From a checkpoint of a small transformer trained on Wikipedia.
Size: 11 layers, width 192, vocabulary 5840.
Architecture: rotary positions, normalized queries and keys.
Each number is 128 + 32 x the weight over its row's rms, rounded and kept within 0 to 255. Layers, rows and columns count from 0. Numbers have three digits each. The size before them is the row's rms in percent of the matrix's.

# o: layer 5 attention output (transposed), 256x192, rms 0.0526, rows 17-40,80-103,144-167,208-231, columns 0-47
# v: layer 5 attention value, 64x192, rms 0.0422, rows 17-40, columns 0-47
o80 103:149207127113140087129173113143081109060177120132157174120155147152139117111085121164152157113150149110126161058157131087123119110143161201119156
o144 090:087098145115182153137098101154100116137084069136121133124113121089186126022146070090071147064081099179183137140147139171151173142152136109159144
o208 088:139130068146087076106134163150132112166157131153091123133103063081154159116123155129166062183181160090154148123137177146103096051126127103133133
v17 098:120135136135205200107157130127189140106131093131143207132152119185142147140122134131162132108118156097100061130113137141128137146089108124174125
o17 102:122125152120097188080100170091131135155174147146185131139169108196132122144164095126136101117143099143141105158093144112122152114081153139167164
o81 110:143148126115174137151084105135100152108108125144119155135078113158133146145145179106140136109131180121104070136090136174148115175098144130070150
o145 087:086152101153085115117151151129129132133158122122094102105158101078066098107121151066109154163131132154175180087115065078066095151175108090109121
o209 101:148124129115134181163138070118122159083095147128176126074168122110147184172179141174144114105126092128107088121142123137133154110164043110185084
v18 101:119157088114152117123147129164163136161117113124155106103087106073121134093101139089112176079092132144054094101130139101126086210156138193085144
o18 104:106139113128063140110113113160185130148107134133072099115133095136160135112158176114079175076091076114147108095096151081153128134142185179093123
o82 112:183133149126151169141166175183153153165135137178182114111133138085106104142104129090136126114084164099076121122137150145138140182178141165066189
o146 095:099134144134130108130154118063097109151116115103167149185107144138133115138141113168156112138122113150107183114202103160143122061111150109184120
o210 098:146158142072139125178144125163089116103154104093077125074129111123138166129126116100104160185166095140123100120126102151164080149091091117127081
v19 099:136094131135051120165064161115128069159129166131168151099093125114164148140117069086089114130120143151154185120140100144123129065120176097122124
o19 107:120092093107117129172118158121144125129146144103139149139107158105161170158123120088168066105140152143079123057114116170122152088101074132135120
o83 089:145094183150059167112078144153063129162113157138138107066117113101113152158213154101123104166150086114122184164093135089140103161125143117083117
o147 094:076135126089156080091117112120125098165177114169103155153119120169102048061151088188079153120139114138117119158131125122101123180142065155145110
o211 105:178149089169102090180188166138141127086125165158158135136106096063145110156096123099157136112087153148186148102096143159167135085160156133097119
v20 104:098071081087196163116151109096123033119103094138199123137114139119154119179121130139136063106100111098153133190126122192138114098140164102162168
o20 119:114115124142148137165120145079032065145071170154138104085171180099118133200177129111164097133115155161098117141106129171062096139113113110154138
o84 111:042113101097161132091112083085157118110162055139169161143146125128154133141096136111112096112153145112176152141126147114138143123161183188087143
o148 085:141157128136142154133160135168143168123126117098123135070138102149135073082121112128073144140131084113102090100136072135153142178164148124134135
o212 086:146111215168136163098094107170108098160112122094119100177071105208168127125105084183128108106167127145165182159130109112110186071123184126152156
v21 098:188129162147126146160165163105076114160114148089158131179078153165101122070197126072140161103135155113185058126128142071163188128118148181136131
o21 104:165118127135114081148095158100140135128050175112136139136070168092073116069127169097149157099134126133123065100177154080166139131171051128143141
o85 108:153143186135129155104167094130126121155181112142122138121129143143124089131170076117093096143152157158193134105097070114124162119125143168117177
o149 099:066159129168147162130146127092122170162106091148120125046199152120115115165117094136118077091111149082130096116105088182064128164146132106135142
o213 101:125154118113133108111143151095112125144176168089141112193109081196132155143146167106155155192160157081092132118109174095136113107088145159150085
v22 101:093111173134152159117080125101139210152102194186120101085135091196098110131129075138113096085105160154119108148134147117100097071078093099183155
o22 106:084077179076214143113120116097122191121111147153146100119140122179168147160116103131154121106116202124158178149132111129115090116091118173106078
o86 098:149118132166102137092127118131119115126110142111068100109079068213123102125116071110090147094125091118138068160121152113136170110095132146176190
o150 105:163120084149050079092148133113175133105118135093153148129133180115143103123104135077150176153144099138196107106120132157102110108156116114118144
o214 101:145108161145128160182134115159143168150124151148091192131118148121131138117120113153139082107111153119102145185138133082206172128098169205148129
v23 102:119145110110117127133162098068141128099134112135103109142097128130095130082173122104160105162128159129075045083124080155122154113113175131127158
o23 112:196100096127133123162056109104143095101105174130120120140118110107095161133156119084135152155117096140148074186119126141108154124108141101175190
o87 097:081128108147139158146135126115194187121185139106151113122106150108125054119102109147155087165167148054088121071140119119186117135149042147096114
o151 090:070145145149121096084138148118143096156100079144124128158158151178095164119091158156117171048145164148143161108122126111169133165119093116143107
o215 094:121152161130179170142184112168119142083117096081152120155111135119143140154111145072148106178134093126112146134096125159079076062135150117110092
v24 099:089104159149121097136135155053162133087090100116108090124150086193128102180128146089086115106147141115076183124139141137117112115187141134109131
o24 101:114120147141132098126119129096127132118161126167115144103126064127110124140120088073132107189141137139113154155127078145089129151213066086158106
o88 099:186127141101185111132092114118135076152110162090145075118157114168139127105162140090141162074155105120075097149085077185097190146138193136087104
o152 099:118109134146069142107136171116141190198181115135127206156164150112124145157089174124133111103109105162134189085114148117166104099111105062161106
o216 091:131134073094173128095151162110114087074114096044077054110093151125131142160111113175114114122112130134132128109106209134126144082136155110127126
v25 100:119079119146109143121108165120104136084088018156154130104128137162146089199147146083143147099111162179185118138192099156097172154071109153094129
o25 104:176122069111168106127097166138128148031094164132133160129120120148120111116165136101135083046110182162126067131168099171158169163135102181123119
o89 108:115114167133147149084126147115127074103171080092168182098137107126152067177078080107075119097115101104107173142145114125097163126088146118118178
o153 094:154174111150134169140091111114140136125156136189119059099098129126163197118121162191141128193165131154182115171081128108155114160209144121140112
o217 096:122053133120131122112143113138087123161090086094094116163147138167148103125188125132103174127141101190130133060131092156124138155100142121120122
v26 100:173067154156109145098158078137161124087109086145112134034174153136163135060112123148115129165123175195094109129148127100123105159091112144134131
o26 100:135098164133134130142137113119152079086136122192184183103164148123116124084096135160131168141149139140115136134130127093136116207200115107177146
o90 099:173143161121200114132122083102076064151115141124103136097165111099128164136185128104145097176145164143117166065119162087130078091073154125090147
o154 085:142116074149106089090097236176123139097165187110155074151098128102148100123126136115167099111116100124155089159097111135085155101148138161156132
o218 109:118104143098084197115143110129181146107117018127142139092166147155102167102128125216121165079111140164123152119183135186158117133065069155137094
v27 100:128179134090102080076156168082143182166104133100149120131158122134180155105130130139152218096138112050139138093142122199173092174115131119134175
o27 101:102153073103144089072167125099163147122034066123118108154137151096152138172109171130094167099135131086169182131129135064151130141138088168122129
o91 113:122157195127077135199128147161091166173180148144069109106134140173190134130093095151115142140173091147171077117115157159140100074152092172177164
o155 084:109075106166165092055098211137127065108122136077175072137061120138115067117165077102114085149104171149097122182131128133106166129150147140139162
o219 101:131155137113136162122137098072113136126137105113122128192170100124127150112149153103139142111127142133131127033172167204136093139113135084097151
v28 093:150086184143099126083128078090130114096146152100148183139133155126193124105159104101136132137089172074098162113091128143136167156105149090110081
o28 110:174083151146095080153157080187148117103128118166118190126159103113168140139165139144092153197091091084169117225182102089183145150154114140131153
o92 100:098142117083084139135123112105084129146134148035179055114130141150119081046122139073133127091195130153149158103118110164078109122138161126150140
o156 095:125145145144142135088123151099084132113125183143097132200133115169072079179124131131188124104111123151162100119112183189132112130138147079100129
o220 094:133123056157108140147139147095140155112141099153095124139052133100138144154101169094121086070132200137115124065141171102121102136084118124142087
v29 098:102142161146099101127122138138084194121148104121142104124109177098129072149138101116127146134123095112121109137147079157100122075079138069164153
o29 094:131135172117137132164078129233041156124124127156128161111095148085137104117108154192171121116107061100087138139160125154083118084133148103150069
o93 114:126119139109063118135121131163130133170170114092176080151079125101129109122133180134153102181084112095128065169146109075110126102084193082119160
o157 091:111156078145176099153145071057201121121118125149079098081139082158135162115126102134071144103164118186145182065074152066110157141186072155146095
o221 095:099084125130128142124162224054092172164153134120118135171140156167102136142117117097200135112153173108107077096143125150139076110136133178143126
v30 102:094192198121171115169119142135070134141141111174148078127169120098170093109191101145160178180154137142080153107195151137123088104085125160143142
o30 099:173129149110156137126103171182156120147108069158151143160151126142119141136128081146139138168124119124000107123114163113132082121136100128082174
o94 113:097105100113115092139182132095163076115112149125112090097117096105157093099106136131167118176137132139124144161109118095159110173100105158139101
o158 093:105092102140170092087114073130168144131137159153070099142094167129138162151114116135129123123121181095154146072135112103139137101142135131090107
o222 091:183100213188170146115098201151123147175110153105111155132132114114149144115171173108120142095131084108074139064167125200104152114118158145126132
v31 100:118131126153080158157133134135151138144124086139102143122157106111184107210124097124120138174144143080130139172098160078046090126131168057161173
o31 107:143176189131090167087110145133103182130138137168145133153088144128164128186156127131150139134175181099102178082095180077112105154163167058143128
o95 108:110109150156111117169144103126170079146135098139110176120068102165127100103108080081127142108123114137127186182108102230155127124087108134092136
o159 086:164084059087097107150095144129111099040131065163091127120143102080115184137092185139141126122131113120188088139212053097184134181140114169119094
o223 101:109130118160148103155143152166082105181184212113114073140165084095109095182111110081157110162102121096119100140083138081120214095145124110133218
v32 094:146117130087098106139173117155121137127187062104072152128137117114175118138089067103153156120156122126114118218071184124115123126128082081190094
o32 094:188087129165100160110164125107126117108115115159069173149127088113133043136090096129151142192142143113171151129095124089161092119144124166163086
o96 100:139110134132070147178068109151108144117198118108131145136061109134135208121172162132113156093149126128096116158104148119115140148103114084150044
o160 094:098131158132182070134110155119153164110067092151148094140099133155116095120169097122129154125126112122105094151178116155108154191105137111093190
o224 094:165133176116135137109143133160106106189102147056129127123156147150105146117094110166126060118136149118151129180070150113144158102207142119148149
v33 101:168169130158169169120114129115099129117077116097186192153168171125175136087141099161097093147113099153079126110195167116144154113112114169154160
o33 114:147163129120120167154134098106125123137090208151153115144126138164140154101145107137164123116143118177097121136171160080124127128113112122135155
o97 103:095176131159119114146110117118085083169136084140113150168137080127118151113122158123115118113063149181112130123130132170152105153133160147117105
o161 088:101139140108156117133103102189164147140154096143121136105142165054121075116070111162133121152166055094084161177051132133162147144169144126116098
o225 101:161119157171129123036135125110141159129132084052128139135132146122143132094165107060110098149162149147099153052207124162075119143069088131141140
v34 106:131056136143151105142167117130100164128070123098111115153128104163147172137171104143136186152113136126141059115111073126142106085129144141149112
o34 100:064109136154121070116098149088138178103053169089062112129142149172141148138151140131162143097104136122187113119125155142110122091175162120119109
o98 107:168142137099153170120165083118141098190054117153124140111106127068162128123091168133143196162089113104108119193176093119142078105168149075136085
o162 103:126054159099120121121130132157103085123202078129195125134122129154092119121131100137062070106189087129091178101108154134083168177096115177125165
o226 116:092151101132129140128135119116107175101118148079142106177146122190182133150174129110148126144141195134143087182092097172136062072123179092157070
v35 097:110104128178127076117194138102128110054177141167102153126136169131169120085138101104137106067088152187120168154125157160166157124164192096092132
o35 106:118156183150101125068206142079117116053147138188136165114181122131190087089099131104128110133137119161184139149118148155143097152174157108129094
o99 100:155098115093171098128132137169140110174163117107118121093072141168108110181113118149106107097113103129081074072168153117092135125081108108129191
o163 082:112144141085072140120110110175166104121124101075199038133137137118097125140162151188148132133125146120185093172152113082126099161159111185156186
o227 106:122125076132079115126102123141137098109138122147124130107110118084177115151147051101146087116134150115139151112120111129142147088145134113101129
v36 097:128176112131111172098173149128123193169156090151211102148116111129146212163098113150141108140158152139168115112078097176180126126143098133136142
o36 098:087142162113097151109139105106111157154148117117105165110140161130125121132110128107157074167170156171115176152138074122139193148137119100109110
o100 099:132129127127145119095158141116102121158095163150150076163161114163163166157113141164131200151065090103175056083125123173141135145175125161168170
o164 094:103126118102073082157117101217140144140139133157100168090189115134142089064129103082142107085132154166087113144113100061126155095127107132152110
o228 101:120125116109087167137129139096145194095122096099155077099112092109156106158068156120091075151135105095178103136117119125115067116127109144116113
v37 106:041081187128158191177108122157092157105142093178104122142108129139159132104069099117141104154144106100107115091109139129187163131234097138151087
o37 108:117169154131170082182099115168145148115138150164094127141115140076092170114096141130090178161142050134163121169168113156118119163193104172121160
o101 105:085104152119143177143143100129071082134076060124108099108124168108163095093138161155164095108137130162154119113120098161149131110156113124169121
o165 093:179088088107110105117185113145173144096089113049196160141159121138096113150117105100142151129117170084111140029126169141150131093108139164146139
o229 103:101149133153093169107149157144109133167148155193114107146100123143141096125125108145093049107076121115099132151108143094132123127172120112095095
v38 104:142096132118163168099043093133125157135095103241167144123197094132140125102139135113165126088138077188118135153107103112173160124094155141132166
o38 118:129067114109150130087110151104091147120070064127136135169153098171100158133178148100179103052096135159136146134086156136146132130042146071138126
o102 100:167187136151141200130092062125098149174109109218146121141096081133120131100159107109162120172121118176111062136119164118174141120178139144116110
o166 097:129140142115150178132173139099156106151149187051109102113131188133169129099041115126112160143155154081097096154133100128034126164147058099171130
o230 099:096087122141079147125104140146126127075115115152127180085171104110125123084137143120084123155159133152047122081144084105111131185065124139151145
v39 101:143123113164114164130155093084127205059080150116123105126152140119111147165156103157156155081094148117158164096135132112128113090118169116126135
o39 102:050150115165139149146165116064100144096121123100052104146155133125121166078097122198120149129137126128104130067165139144138170091115173162148158
o103 112:148066130138084161104119088098176115086160097092129167146144128153073102178115147096178113087118157111157146196115109086076136100177131085134126
o167 088:126188145121160079123067115153079104163146173153184106103158129178120134144119146166091148111175112124119115144141138119119153221155095143144104
o231 102:160133106133100121154125143157159173134158100117121089096149124144115128163151145084148074202147134204129110140046160130148132055096150181090153
v40 101:123123152150149138168108160081132114043062129105173170148114082125072172171143138130099062162174106204152156142099103064085132078089141095179093
o40 101:097085153084150134142135135093049168156106091138110133120085070109090124118159143128111109118119095196184185075082141168162091111153109090185099